python train.py --attn_scale=0.177 --decay_shape="square" --batch_tokens=32768
Each number is 128 + 32 x the weight over the matrix's rms, rounded and kept within 0 to 255. Layers, rows and columns count from 0. Numbers have three digits each.

# o: layer 12 attention output (transposed), 224x224, rms 0.0414, rows 13-31,45-63,77-95,109-127,141-159,172-191,204-223, columns 168-223
# v: layer 12 attention value, 32x224, rms 0.0585, rows 13-31, columns 168-223
# gate: layer 12 MLP gate, 576x224, rms 0.059, rows 0-23, columns 168-223
# up: layer 12 MLP up, 576x224, rms 0.0562, rows 0-23, columns 168-223
# down: layer 12 MLP down (transposed), 576x224, rms 0.0561, rows 0-22, columns 168-223
o172:170127122150059157113123102107084190143084200092082218178147153133164108148160169155132153178108150125171124089173180072152124116092138159156176111107137134181146110131
o204:155084125149132167151141117116173159144098210072145164122168157209157129131155160104132119145115072179051095048123117144152101082067191142193139111109129113114081099122
v13:121171099176156130086097163169139128181100131126092094113132138131075116160079135101094153119097094189072084147121080145105114097117114130087096125138106164150175106147
o13:129103133102149112170185148139221128129151110156052112141107129198153177084141095140163118104126079173104205118120144120104060156181191116154160112154106113124109119122
o45:170085108109110106166174135135138139140123143110120129129163084162101104124139184162131090114156125110119120140119147112104188178135150084158160101107113159099087137132
o77:099112157137105088093165146141162068077142087180128175112201139153156144122141144151040120191149130146141168169144143151076115124116123188073132106128167177043116101089
o109:116075096107105143105185169133098139107186072092112173134109125156123137121177139124115065125127123118154127194157091089104136130126071109159179120164163158079133185129
o141:153175134131132118133178127152166114147127102120132147127140116146128176088172206162114157172089131084144108104134124080102105045084122099143124121128065196095117134111
o173:159096137143152160174141114125165182155084184168101108138145114163156116091128160194125107117084096175169144138149157131135146116231146133075133083100127154079138146187
o205:162157119110122149182128121076171130095090124178156126104181136226109150115145137183170129089114177162142070088095139123105121126193160134120097149115129116073076142160
v14:115111133185143162132129111168143125138169153149102135081118134136145147119117091138129118141107186138102045145101143082194141135170035061129100121119127089148046110116
o14:107109144083177115118172146159122147171130166125139144122128176159135167136075111168141137119118133140125146149103111130056100159131154191145157201115143160093166112147
o46:110115141118144105117099203080087136121115136102133145106102112150144047133134081149173132108120027161132163139085142135102086159152137138107157161122168059109153121161
o78:155121154100097086117128137142102134138122160170107128146118120211084134119108081198097143131117143141135119111137121065083099168119172137126130127132109095096122101174
o110:100138132073150123078201116067106111175115156100128129166207084201140122125084136120119183146129106121157124162110057077070074136129117195099164196118164066090109128181
o142:108154135121178088172167151069151180083126143176123126127187055157111098113073132180082157086069046056120114120110101139090072073105131160074117131164117172080138105141
o174:110080136083135133103157128135146076158129145063093152143201139185121110079146125135077141121160110120162152140092113167073127133129140142105105165156103084100153164129
o206:143115149119166070135135128143115134137109119127145086141166145149099099112088083162103114135092115148156184120110163156125101138119128139094108149181133119165129156113
v15:148121176125110119079154120120115187177135127133099077063125107098176086126081150117107100148162158068163088165164150158116219137108148113124133152131118112121153173140
o15:176133111117130196094128097124140133180164181131109114115222118116087136145108156132063169146193079110134127179108122068162165131115064112089098126154114126113167112137
o47:113211122078137194138082092126135164134127088103113078121154124109096132138083186156156160112125132141136097130122144101119105082183128126106147138124102125137132139168
o79:155117154074122187048110123103104099133136143156136080130136115101141085115103119114154137110172139105110140112108161119175161147126117096031113181110188125188151165108
o111:140152137136089153106076067160174110070143136134155119068101090081138133156111151160141180152105118061166118140089116155146105094137144180145126123078099141091141126084
o143:193162149115103152088034128113145086165173109176135104139136145113122134165101129092136167144181146109159094139071124148159197158188081161118104156061159106134110174194
o175:124172133118162136190112103157180107151139154115146108096185090082128156144090167156090120085160092116123125126107125099090146199170138103104080133111161112142144060139
o207:150170155095102142121121144172162151173180170094136157156157100094083135096110175108131152133149141159126127134111136076127130144148175088142102175098159092119135141157
v16:139142143081102087160117140136113046191119103156130137136120149132100122119127076126135105176180109052131176133133103104125110143135131123100101167150146165106114132103
o16:092108117120124127140150108109066142097093108094121106106129119164197097061110142116096141107113147152151116124154121139158157104115158149147120116110099067157102169115
o48:101160149119119211154150123157123174125113131178144202103088119171156186048178132078070165141158170134112166111160175113132088137076115116119146104137132122089157159140
o80:158103141107166122108166064101105180141111167140092142150135131116152129134157142073138171201071161150187106139170157091145131119110084171110173104092129106168161179137
o112:060142147115123136073145105116109112145077143106060156134147132143180096094109116096100128098133135160130141152156178059153127126122120104120195163123104045202130108137
o144:091117105116117089128146080149040140165106154136136205056104120210182209092172094057107146178113105178154088101154151109134085061125125088094154102133094122185126080113
o176:062127086128095172095139112071095140178098130158073174150106144096155125098168136095105128111151183214149106117196157124088126105115123117155156121154130063144122158117
o208:099115147143096206067112080132093163176123071141172143121119122095173162085180135101177145157175150108159170098161141123153142108087142170174148148093123065104123149098
v17:130110114123151177112130120096129110129117154150126129116172169150138111122109111103136099081099097169115170132121134144102101170080119189109181158078077139130189117152
o17:130084080195099105119042105120117101044141119124152096109138150107156101155152109159152159167158111105074074122107160096157147169066146143177152175135126130140086148113
o49:178151100106116030155051169141089106143146082140163129112107067141124101146179073191161161158086187097116137108103149112181093118141117151125152119094160141103059140104
o81:088164086078183186047182090116150132103082132101140132108108192112061141145152097210075108167138095114072137103124118141117105085138098099146105149155114138049103218164
o113:147122115152134061163141160174142107102104149093154109133074157121185082132131163112118160122136104108138097104134105108168111142154157103131156062192150122114175059150
o145:060129117197134149114038094159088078106124126078101149144130178135185084146149166141109133095213141129133137058086125129102247148083115113142117136106140113112088144141
o177:118152080177144130112095133083108157110106103101100131180106135141128060111142121134080111158117122107121136099168147075185170180148144148130148174168104150104121130125
o209:108100129164156113095069144088125113137136068141150123159149114130126197135136079125098110105129143169083101131168139177147108128172088163154081139158130126133080200139
v18:148127144122113145137147188136037097155074169126113113187128124160108103115168145149154085109082115123170148122123164111106112109201125126133110124144143161143133084134
o18:123112143099128126166147120143115190119143122092129152147136176079126145130104150101201112202092124162111148115098112142138154093116151125129149096115144074139146133151
o50:104109130117103119154164140166152083085184121079167141079171134062112071141126134149142119153151129116089109135137115128115189122046130088176107129098120173108169111084
o82:061168106156112125133070135070168140174097107131153122109202137087152149124130157150110173169108111113129135120173091163070089106079122127189125139159166074140107119143
o114:169171149139154143123051157090087154129129203135095099197093185071148131172095065114133063077175182149168160131106138096175144098089089113124120171075131063171120128177
o146:120166125090127073105103153191146125114116086159108095167166112156135113121082107175086144104115142145095136091124112109156061154135075104153117142145138130147065152135
o178:129122184108179128144086131128199164109112134168155133089134174138106121190109131198158102150094133153079153142100171111113131095108120187093136086157088116164172083161
o210:117106113114113116133129078113123119126123136138136134051144101126112116103110192200148224154102129129123099145060124143096085090117156129129196128154133124086172085184
v19:088059164128099178157139150104158098077188158129090132099105113126125156122167074038106148080140154185130121158152092116080168163181108128122154109132110116104125123130
o19:098134126118145081139154113120069133164102112092184168127216141090081081139071150189161135127098170104105089180104142112161111133135099154072147168088161145152097114146
o51:115170129112131132097104145087109150083103080114143138091088059128131059144174159158182113105130088075109102136074091104107048143141145146066167137117128069128117129136
o83:110119147072116097160140115141036141176059151142119160143115090247128083108142169126078125091098166147048104169134135078111051181079117090118111155115138079068169126121
o115:158156138069208091114142130087155102133048145113149095106170095175114093125112122153156193111127121141104099104077075123105090104101110160066166178073159099146066068142
o147:177142172102193108179117139122086158035070161177119145104129083164164074134107143129126097088118114106096103127086136169141150172098124146063143114141140151089155066155
o179:163195042060180164124140137108129122104090063093167143110137132140090062167109141150128107142129143132081129094135156102122105145130113058086162118145158161124093100120
o211:155103087121109111164112155096062141091131095157141114096107072151078037178147171104075069121082144082095096075109150096109173111087152085068084127178144107092156144088
v20:072118122151115108130123091148092143123106177128155088175111090155071075145088146132129120096171078137118159132120122120192118136162172199122135110129124131130124150098
o20:154100138151160137154143165089137153143158117115139097137155147156118154155153117124136108110156149164168137136118126130103142161128163151106126136117143177100139119142
o52:127104124135133134119116147140139109129135157099105162075147134167123106152122155152148116140163132166097124153110124125146159156117149116144080137118113132154107109125
o84:090200178154136080147090092149129124167129110132183136155164194219118124090087123108098113098083126123135135162157126193094163176125112131166134119208117141138151112143
o116:136105160137144093122167197124144123139098058143146116133134154157106114150168136125138120104170140152144164145083130128092116116107096199094135185133198143107129164226
o148:160141095175129105171101185147139139113145060129141145094107131189131136218155152132043101154097137106140216102145120103100111107090138140133134072141119150126174089121
o180:111096121079132070143158170182143114109098120160125145093124150203140115155143080157116115119143104119151144140140164131114107149111130145121125112164133161092131144148
o212:092107099130151119160127120104151116121103113108140151089156144154105104130139159149124141152073138133120118145131161135085125116150115109136131128140159150125104135125
v21:077146165123141173138102144152178126098139064107177091032118139155109108145130126126091154122126092111097124136128141170108125125121139091112118069108137117092168128113
o21:107142124087052163126088124129134108141126129141141148093083118130151129102152150131162079170163129170125128134109123101145078125065174119147145112126150112175103131108
o53:144125190146095125174159138127130142150130157204150168163157134114083136079120135093109129125145182136115140135116132090130173143146151134169104155116150147153131172091
o85:075091059140110097169138096091125137126184140171086094127116067199116155041146163112157125116154114117149112206092131051096124093155117155070029123160157117129091122140
o117:134131112138099074153114176138107110131148098192141130102161128204093086084160133081128122135115130161112111131120119092077133132095122120136072144086146167168119171129
o149:125182169126154137158160114055115091124111113222161085111147133125102068070119096123157109123118126133113128107172132091155088140184113128066097126142132203156138177177
o181:125132183144105160202159158086143155158082151168127146122071093136142152047181111121145125147138145168119096114135131065135099136180205090183160145151108125195090177184
o213:107140119103105147202131116099146123154137126206098113165158115161144141090106151115142149108135174181111115137152153079090057157141144146179126155142145107104130142122
v22:108128173110196153142098133092134109156168140109129094139202148152116145111106124123094131167113143083136144149158174134130125079147123069126103100124165180070137119128
o22:107187110121108130167102219112107153092155173127150101109050170103176124062119163130173113142091172113137165168126128147153144108122144153109143105088072100148155137102
o54:117122147152149090128065126135125106109091164183099145098051152169165112092166104151114227152141124183116158159105065142147074111135113110191124140093113108113137171131
o86:122194051129164084142065107069153122178082162159095087116143110180140164212101174152125162102105122151188087141180097186106115067115109110103078132130118160188120142117
o118:098169113150157125147112123115171075167048115156125069086146127159100104092146156097175141086157136142153107109101128095151059088162100094124121150106131106148087070165
o150:116093155107171146159103095118076111113122159200155072112145108141105113076126090048141080090163074142092116074134134186155115088140113080160087150150151139150115076122
o182:110123142166131132159124187106165123143149113158179182117100142112113109106181124163145121117117146165107167102154139183133123090116119113233142120180137113194102145096
o214:152100105188184125151085141099130107141160139173147076081155124105157085102119174131136108134113115169068161116175126242097172094094106069208159134136137191173090175124
v23:090116114178146126180073104125169097090199171173087142089157132117106071139122126067129123080075211152055142078107123149129160139090136106135164095122074093112194150082
o23:129159182090117131154149131135120131039092092122164132078098138103111094110125123130152146179084085150128147154138125117137136146158132129117139028121104111175161130128
o55:200130148094140117144180086142170170080144136111165170093131117130122164151130115141171136094105020131173142200163068043144137140144107132084104070175141108174165164119
o87:099099108095112135164168169154139102120128143098089079188052159203084152119132090084102152098166107173131148169149181071234140148191057138147081157151144134166151123132
o119:156126143150152049121153108092143146117083103122124069144170142199101149140146194115146151122109127107123097123118121162079132136115145132110105151143128087147090167129
o151:127098166115144182112188125097136151071101129119131085111093164135152158116143161181205143076147085100152103152163051144127116169104160104129096126168148139119149119113
o183:093161121093180078094139158150135131063142078135146076108035150133062152156130121089157115104083072143089152141143097187188134129117160114100137085138107198131090124066
o215:141134123107127106158122118149140101090160140118169108112065142058105123221092142159126097147122064110189186160200164088154212123145094091070117062141119108153182085143
v24:136095074154137126113114138132130151104154202189118109130181147112175120123110099112107059100140104131117121125152184067166147082088077140149156139148117113132138149102
o24:139126141096125107096119129137117112167126073139134096155176158134179139128120117119114150120047150129130166177178133116144102131125129152089160152120120142191165202128
o56:156200114076149196080087083066151085121092074124168106122155109168124128099122135109163177123088118095126117137110064104129085160180099137083194165111098105138124122160
o88:108159120088095058121075161113074117122101160121123106169097093197096090117152138151086139091083186144123147195125111067139121210108121077122101133078098075158156220093
o120:111142073134154153136137112103129083151071135137089098114116121105151142080125129174124175116157101126126079131094120109121130123127136137088196167108113109096149080147
o152:118135117128100110114143128156172097138090098149142110116146094103114162096163181175056154160109116083117146111124098140105107047098112087112145137140127171137110076106
o184:129143125153147140112131139157150105106107107145182070162180155122117145133147128143103142124146127123157175114164157171129127152177112162121065165118152153109137108118
o216:082198145083122112104028146090113082109162089097138138115141145131066077186114155103125101138104156099154171127187157054128149145121103122078098161142092088176090156090
v25:079120100093108089090134115117131090121125156107113143196123139128099155135109118108142128132082133094160119104218169119105141085150121116174097073167115120090066124168
o25:134088100196131113124099193094095111055126111127143110113117104091161104118117125087123096114123141121128072106126147100134129126128117115132169145125128113124134122127
o57:126149113103103138080087133114139137137149149145135121120053127154155125138163169139180116088158108163128099134091106214131112102115166147184099137128138112090088168169
o89:122121105103172095135091188107088083123091111168101066064133122124166071168119135151168130088066139163107064148111113140147057135103141112090146172084117127129207141072
o121:132077115098181115114138130069143119124176148145176198094118133162166146150113158071172141109080163151110093163235122164103109141134121111138121132107163091145156158164
o153:191055096093137190143071065066151153115206167111132188177060139093121151134148136105189078123099146115134065176132114158091217144116139116142128108163081122137195096092
o185:157079116119144178115098129097146124140157137133130158156094157105163111106119143097133080159153139116102138187080142122143175099142086173155125116128142050145158136132
o217:122120094167168153161109167100102136110126083164085119122084098122157122111156129104124063067138127112150125171084115139125087143109140152134075134098099145142092169136
v26:094103166187138127172109165125114107105145133115103145112106113125147141128140103072144121090152170113149165116122142108071088183114164068122142146122110158103164087151
o26:118106094111132096162132141152135139152179129128085180119177110162109100148124107153094118152154147139159102206123098114160126091110111137069163132166097155119147138163
o58:085127086156066089126127132122134137154127136080110170118143071159138101212110093179161148183174127126102154169121186148172173132116199120085155214064127090178168074144
o90:114131155117121131091088055096120106144118084167137088170156100174097099130139130129124137124124174167091123180133131106156118184162091145141147143123160103061138169091
o122:151102112116112100068097177134131141118060068129147146130138084110107085168123138123106100133131125137126154143090138074206130126109144151120183169106128132125107130209
o154:104134108104135129116130192143110089106088109159147132126171075145142133196140088163091147180110136119107203192127158108210085156147118135140184095138130103103142081175
o186:154174109112140067161140140157165134101164086097124187076138098168112140198138069217187083144118190198148112156129145106164123171115134122133192157144113098172161179214
o218:157119125106115114144149130162121165156152161053155141151118112139062105191110153211120102169082121164070112143089149108149142157125184102105135167130131141129132109185
v27:088150160161148066183092107145162071118165108174139146131136117119057171142096154168082114090135029105105132180115148086103100098145088134131097135139090121142052127116
o27:142133130096168120137126124102144161135158098105175136066187134116139093134126153158147110126078155112188092094175125077118102103166201155164100101166082207121098097098
o59:109196131108182165119104081131168124147117101174171103083126175128104164097102138106141126108126135112138126103168117078118036098174117138121077085146134128102070147102
o91:202097105186192093152108125138134140159116159077143198140047158159126151126099132120137076161087086117135084143138160064061061073140139144176120083191089133136131104154
o123:150129140089194136135151110137170085173098110128108120116134164124172141110114136144145144124154158129147100090162132140119096106192146096110140106140154131132141103169
o155:162105131171217038177159127219121139208125163165066191142121070201126149140146128127073132132072090157148123182147116043126106081159134103161103117197108154147172072142
o187:132125089130149148133140063110174121182070097202122097118145160169136159109126180115118093088109142136149084132231177100115112107133118124114108066223113109081159108164
o219:102129108159170100094094124105127115104120075135134100113074144139102175129129135043087145124084108099169129124153090073098077088186109138110132080194078151104113138064
v28:158148134164166128122132113143101186132088120135158119183120098140110066110154098089118142107117162085152164128092137190123152119090171203118151166119149121129223127106
o28:139133117143101158107139132118107141103132141111102148145094125094089103155096166115125123208113064156081103144110164058224174161114120089111146106117134068179139122158
o60:134188106091104171143100106126085122078136102120122122112139138108093099171104132144117129143172121100084108138083130112151164098139126126086122102112106156135128097146
o92:128176075092030188069138105103160170075156155128172115084162091111126076141137121075133071137175167111135191157074124110135149206104066149113112143117096141135185096142
o124:160121114188102107153110155157135159102136133147078156082062181117204125137147096177099076141117114106158139112133125064166154120132130126174108078136067138141119123081
o156:092142161120052164037096118075083105127140156076077093129077169043164127112131096168163125120195114106180164099117124176215179225210147152101169130120133095157199168132
o188:094135091151123136135123134150130126072100147097128076150043092079143165143064104108139114167151133059108113117082125132196149156148112137125158097103123112185113085096
o220:127154111133075203132140108140159153121098131083133107092172152131105102146086147160136089149152139164075115115164126129142183176119120090116175151110124086114134083153
v29:081141151098134156134137105161123169165156117098139126161126110172070049146137089152141133096102086103120185119121116144166109133115122027123109153145152130194126134096
o29:150119114088124115139207111139096141150102155092120141087162166123132102113134184125151175135147125134113135133148098091105097118167153210065191125129141144084100128161
o61:126140108114104108127092143138163122090137151148122127080119126120122085113122143162118119144146074117105103116093129120149155100111152126160141131130095122137102117102
o93:119135153109076111083195112121141176118138075142158151097170136199140145107139118116122214179146091114171182144195118135112052113139185143140160153167139137097121103178
o125:116151133166131129099161138136139140143149088103088112154170158142139144145163129090117155139173105123147116158065133114132110104116109168124171155133137121118119178140
o157:167146106094048162116163156111167160104143144181124128108140107188171142118133103163094154116158085133165158129144103112096074110119162171108093143108137124128177087138
o189:102122137110075108123143156148134133141133088161113082081098093214133092144135123152108143081166136113106105115051093130123069123098156131123184127171146156131067124114
o221:121065119151123152139137112116112172152080128127116150073156095152126153117140162142153144142146112121123118093153099133101134132170151105125185117158157129087093108146
v30:112122085198100164091168109137114086095172139156133121142121174113134159118128123090124153129103113124150075120137116119120205100130101132147111133067122162118095162168
o30:146087138103145143119134113132118151155163148097155169112137133112129089145147095122092138180133083166087124155127118088178163152058157107151131114148151065197167127116
o62:115118127114138177159116105130088156136135139103140095151101129083090136169082138143125091131125163140074075114086100185155181107111145121186110131145168147163101160079
o94:132103082111199164135131152148131123159096136106085122152149103141122118084130137163033146121128099116136117133132130115115110132085124133133094122193079145088138086102
o126:181128158122158136143068098116099103113120202139145118097125070133190136130124130122104111165096144116106116127140163187137151162135129113174097083098104150156148107076
o158:176182087136151149147078162129148118084116205110106091179092144136114085090106108152122106090202143146116127158114126154151223203134125086096095142092125167133093155151
o190:180100144148128157106083131131118146112152165090116090147097091111149134124104164133136117131087129133070169143116155139135150142085132109119119088118074115152180119133
o222:128154121117143113159126150134148123102096113132095162073151096137147142080117131175093092122091118120089102181109104165155085125085159123132084101183113100144112134162
v31:099110063103176166101126150115122095141148091112091134170068130100142136135121086104134140152173137187149115139115066121114130080121098198108128147188117135148143147143
o31:115111120122103123121150135101131123117101087128132126175138120170127180156156132129099168099151138133153100047155145150081128123141119136122104186116166149094096167133
o63:152134122132107111096134137120121181114109149148075115138079065138146093152112128157148103123157146085176125062101148105123140155149132141092155155083158073129094125108
o95:142118158128071079084176141184073169117120132141134144140118142158165107139148119138048168146149176168108095100142112163138153143131134111108163183105060123143140125147
o127:154127159131131146134210162151123134083146131076146174108098106136103195137100112151111176125113104099095104167151166139161125174117149130116130123152113175117147104107
o159:180128104153180102181177136158157161110156156030143186184109096162168171166139189150069129150091166143149084137117145118139143118124150118107151089134017155104115047109
o191:111131124122096148118141133108098123099182123101047146173132123209157128130111136169158108113113160119174091077136111086158146133159145123094148103141076126106081191154
o223:102126141175111105148159144075142155114092101130065150151099138220175136132186118123093118072137207142156074090117127111150136117106147117116101137088118131101112127132
gate0:125117105124153144143116094148162181148120170154140174131124132107080151137090084158115108148189141078161127214180118165191168101203165173163179129174142140105112177121
up0:132121087137119123189102138146184168140110068143202186177161078191143172138125166158220081149123138135135166086074125079157053142051094157129170138142155124130114100145
down0:157069125189145133190186134156120191153104112131131070070121126147057106132156130191158197072180121176099112099064144092081071153080082123119133123115117182111125140153
gate1:200099158127132089162108147189098085120107190146131150145117125149158119186182116147145108159139151176117186118139191151102146116111141146152187141072120155113109136175
up1:072105149111109091169117145099096125174118161055126176133166172128181117154168175106144145142139158094081119117134106082139070164151126160084149141144115123170180111097
down1:123129148124124104179169110131116153126107078089146013117128148124107081156111198097100127056100093075052028133161091122177055128151114072171125119135138108127114121121
gate2:142124103149152166122126130101132161160093125154176150114149126102172112145078121136147079164095127151081082141159103108080139156154131109120109157117066145188153072137
up2:163085137144120084154111085190207140077105147133120124146104120143145152118172119075119147131094095097108136076103122129134189149160192167084123136068103139099109101128
down2:137172100170106109126088110107102136172107118155143086172129157112128107125111160157121152094129116163134093127163102146099074096046092111143165159147155122151123139125
gate3:139122131162095129164132115131117134172090105105161185135113167096121093145144147151150117132139157136084157109169165110143144110082168103078118140089076148117085145121
up3:103094102169141107158129113093076105164159141092098170161106131099127129135085153110177140048107152096134144167125139085054067114137124109142106084114137142102174129104
down3:115170135142136083142128180138143067136064126125151168131169134123105140116156129128095122144118115161099119080180128132140156085150149144158162165164140084166095122190
gate4:164120200108149138108163137136100094126099082138154209118140066111095110158150130084178152076121072132089119076102081136094114167139166088087152071156150117138202168143
up4:108089130100132147104107123089090065113131151206171155145114173126128093119124151089151108115131109160141132079080121116172164162110123099149174167095195111124141134104
down4:142138125185179150103156078145126116106129210112132161083158106117109176117172115161150125149129113110111164036178136154089034133133179072135093105130119151192131106096
gate5:120092165083126096135145121161097101118155153153099190112154108118062143127085093105128103166080090174103185117132172168163153190125076081155143116075104168094125171089
up5:094140087182191082129077118129204214128153119156059146105176118162193113128133178135151207122114133114115148152126128151143111136132161159132092123146103066163199097166
down5:162147121147129128153103079106220176115163143108058127119072087193090138148154147137184135080116124204114165151065134139130086074107116135120071097072186088124157133130
gate6:111117078175128094122139128207089145135094127187112144122137148142104162169157082094098087143154125174095139124102093119133051111137151103133186115138113154139118134137
up6:130096045113120105113096147159125115153172176149118202107151125135079142113100120130082145155138114189140087174125162140147065127160072129161142125120125086142126111146
down6:124097102129154138130173179071112123128135174099133158148183151087128093136102165126121136147105166095184096133115149141157145146127086173123070134126131037114128120165
gate7:140108109130100146164120065122112149140105099173159115108125130127105118176123157178105068129135120129072118162124067079134099167081113138096127127111156132132061126164
up7:078156111144084194125148168134120143166146124110098103121069135158152118116136179114128092125170167100110053127183106079136135091174077102108111183143183151119064082173
down7:140103148131167061131126175158152117069140137132133132103138117103167133102113108102131173115113129154143176133069145204125081119151146110154144089173165156116183157059
gate8:137086109116132177118132161088115123099147118095221110120151188109106116131099042047134160139126177128118131072132073176123099165098091113180164135164148097131156135086
up8:125086140110130152112085127121116078061096151188170090085125104084143069109134140098082131111131121101140162070121150127127088201120102165124136099150142163091170106140
down8:157147127125179142129128130121099141193179105105100141104123114164128116109136072117138172047103134131143062117100114124091117076127107112103143097136148151092086097141
gate9:100126119188083100131135099180092095137098128114078127163153086052056101137113108103156066098115131120149116097106130118109099138101145082134155120132077158061117102135
up9:108134127090131183127140138101078130136127150054086060110092113134097088111077114165161154114115136050193089121132114097081025098114092121103181115131150177067115129164
down9:156104211085122194102135131087153094157135070088177105135110154053113119148090184165120179214107122189181159112145158115090157106102075134077184128184153149133168139106
gate10:154157155074125099147177114138115137086110171131113143119132070086112159217147085118141122114120109166116171120147141116151123124125065159172127101073104089218122134029
up10:175099145126112202123103090100153135058169094185191153106142080140089115187095115146155084164085127171112176145136123169086156080135175130148112058107158176130116120117
down10:128107119114115126078125107140076125088109140114086084103160096088127142061076071110105096085091122170178211115143155097133208171146184148135145065116101145123060079090
gate11:125128039170125129132132105132107118078128124151160131099145098095124096166042110096141144151182112177098105105106106164170198131164116101094145135082156156150091152137
up11:136115157137129096102118114047059102107100130133135114102104175125123120113137106136088138085076189083140135146147123133122118178144106082162171187144133093135141165137
down11:124168083102138106106153150136119083147211159168142169124114139133118064170108102173122087157142169121149145118110115134145114139126143113123136112127103180132132109137
gate12:158142084180156123131206101224117117102116102197131111095117151092179142148158141061123111135110128120152100152110225083108137157141149121183227132132101084116111173185
up12:170137085138148075142177126151131097095119114226102091110082140125188140073158136146113146143108075158179134095147185105144131149130069149112164124072133075108166111160
down12:079099158113086125186109146036100080109094154082167102157143108191106094123107142174105130116159105086128150061120037155134122100085097146078100133100120170031154087102
gate13:182105116177187126167151140142143175123143088111122212110102119143154082178145141175102160137093192107087122104182195085109112141115175117130105149136116113146090146148
up13:137191220124158150124122106144131086124143112186146158135166086126121152092132169118104205109126093109150104080123134138171129133188121172122116131111186137177164159098
down13:069159133151108120128067129058085178155157143129142068153107065055137084114135152157167123106076133139113100129110117082088170130142094128128101101105084113125149131120
gate14:111149085116138103101109132173144167104136148155100152159158131121140111147098135119094116079159177081128119132125113150096150148125155151129172130098086113113115120118
up14:109076097045142155108155131100132139122134132123131148138130141160123145156131095146122109174135173112114122116105132083155088186118102072177115125098112127152122103100
down14:110137138122078175094111158156169118175141151112150167143149153116133109102103134158136204077121104158149134130156153209105191104147128138098140111122146120112174125185
gate15:187067112162103128108136095127147059162130139159099195134092138111119131154128056086143079153070118115112110138130172136102141146135086173168170171178095157056150094165
up15:109164158138085083146157145139059099173097154145043125133152128127165122126138149100101150118168130139100127162161109051103054148066147046125177141097119113158082174161
down15:163073139166129159123193180116121080120127079145058172096166156130116133169127089102081062134109109149100129207120102116134093088099085145168128181158152140119136099199
gate16:095120084156158157159104081097180107138133099162195100103101162141081124081141087105146082110121089087116096098147076124193091124112067097159113110100128139143118140118
up16:097135114081152146105130097149127146193118163111066124141126107121108124105121189150136174164122149170129111127122117087140123088180121100162149140154081128132157138183
down16:156107159135137106137136187123148094120136115191195147081144157084155169108102086138113106124125061116056136140083080167154076084091123156085107133105169165110128086102
gate17:100118180182090153163080120134117134081133055218143111062137119136149073133148134110181158153158126152103088133114105163145180139142108142132169088101187099144178107118
up17:130098061098109187106107119104127111162165096107102157145103103102159168107093148126144105157091163098185121168124094154113136139161084125101116166157097092113161128127
down17:115162055103181113137131125179099151142131210080150192162117113118172122113137155154119107133140144160116134128100162122131080077127123133111095134098093186163091130134
gate18:126108142099169151181189072080155195100115108102117146195140113103076120124141121116173114090050098069119115163187122124165064185165128114128170082106109191173161217130
up18:144154163105151089131108126141145079108162156093131147148101120153118153148133121092134144122163116179167206152156182060142111081130140104155110162122123113122116113127
down18:179084119163119161112137133137108103153076069134142098140124133137073086130094133124141121159145113088144164100125116107114104172148128115151123108119125182168136202122
gate19:080121046130121100162180121131149134107087136116132079053112208150137089162142135180152095152134084157143144086066149173132131134131123100150122101132090112131141111168
up19:153122125151132109069150123119165162109128133169093084158094100090125148054104119132166131052078158144118112165172209133141105119169151127068102119122137145118116106114
down19:105111090100100124125148141120144123144098109122125153104188167155138129133136112152112114130180105101122198104149093123074139161157122136151092128117086092112170093125
gate20:144112139087159122096140099125129129130094139212146097139150115131097139122103150110095141121106088105079111126135134071163085171121149187159130182147204153196158108090
up20:135165155136096147148136160092101134135149197120084148117128103080151151094171146127115113152126161088155141124088108119121114142154107165035158123210089130098139148160
down20:123179110117123140090117086099172112159103114109159145125152175103162043164123105121169108148144108167101139141201104103133142078091162074145100146036121092132162127085
gate21:142137114200137089211151113103138174092110141136091176116077155089130128149142110103109069127093168109044155129147134134137122134108125104167122134082109147125164155119
up21:146154127098105159115129183109117072147112139137113135123092103141164173158148116143077108102136158143131172129127165155117175147102109089059155084149189053144129155095
down21:128129179146170122166137124098169164117104154116095126123112158172137135152072079179134117136142152105111115134107081097118156114162125097067132156089105124101156128186
gate22:065088109121140119161120114116072077112148094120093116153068155093080124148154097132151095129167174156099112141161095094097107122160092108114118095187047156120124096110
up22:125115143172088119188111099085083095134150168099135094120114133162111147105119148107116170139150139162112055113160161120119149172162069192136076150147165114091139107156
down22:170144162085134097078106163123134121151144116117129108078082106125152127142147174139113176132096136114103082111107149115105150108078123161158113118077212114095158159175
gate23:133149112100165104129179073194160101072169117127140077071153176117105144093129075092164161090136146172125107094166160121168063110120123167154165116147155156108089094151
up23:111143084151139120117093082135129135131073181128109136141135139170081112125133136101129088171148174133092082045155083146129113154056070131131192116124136139086147139071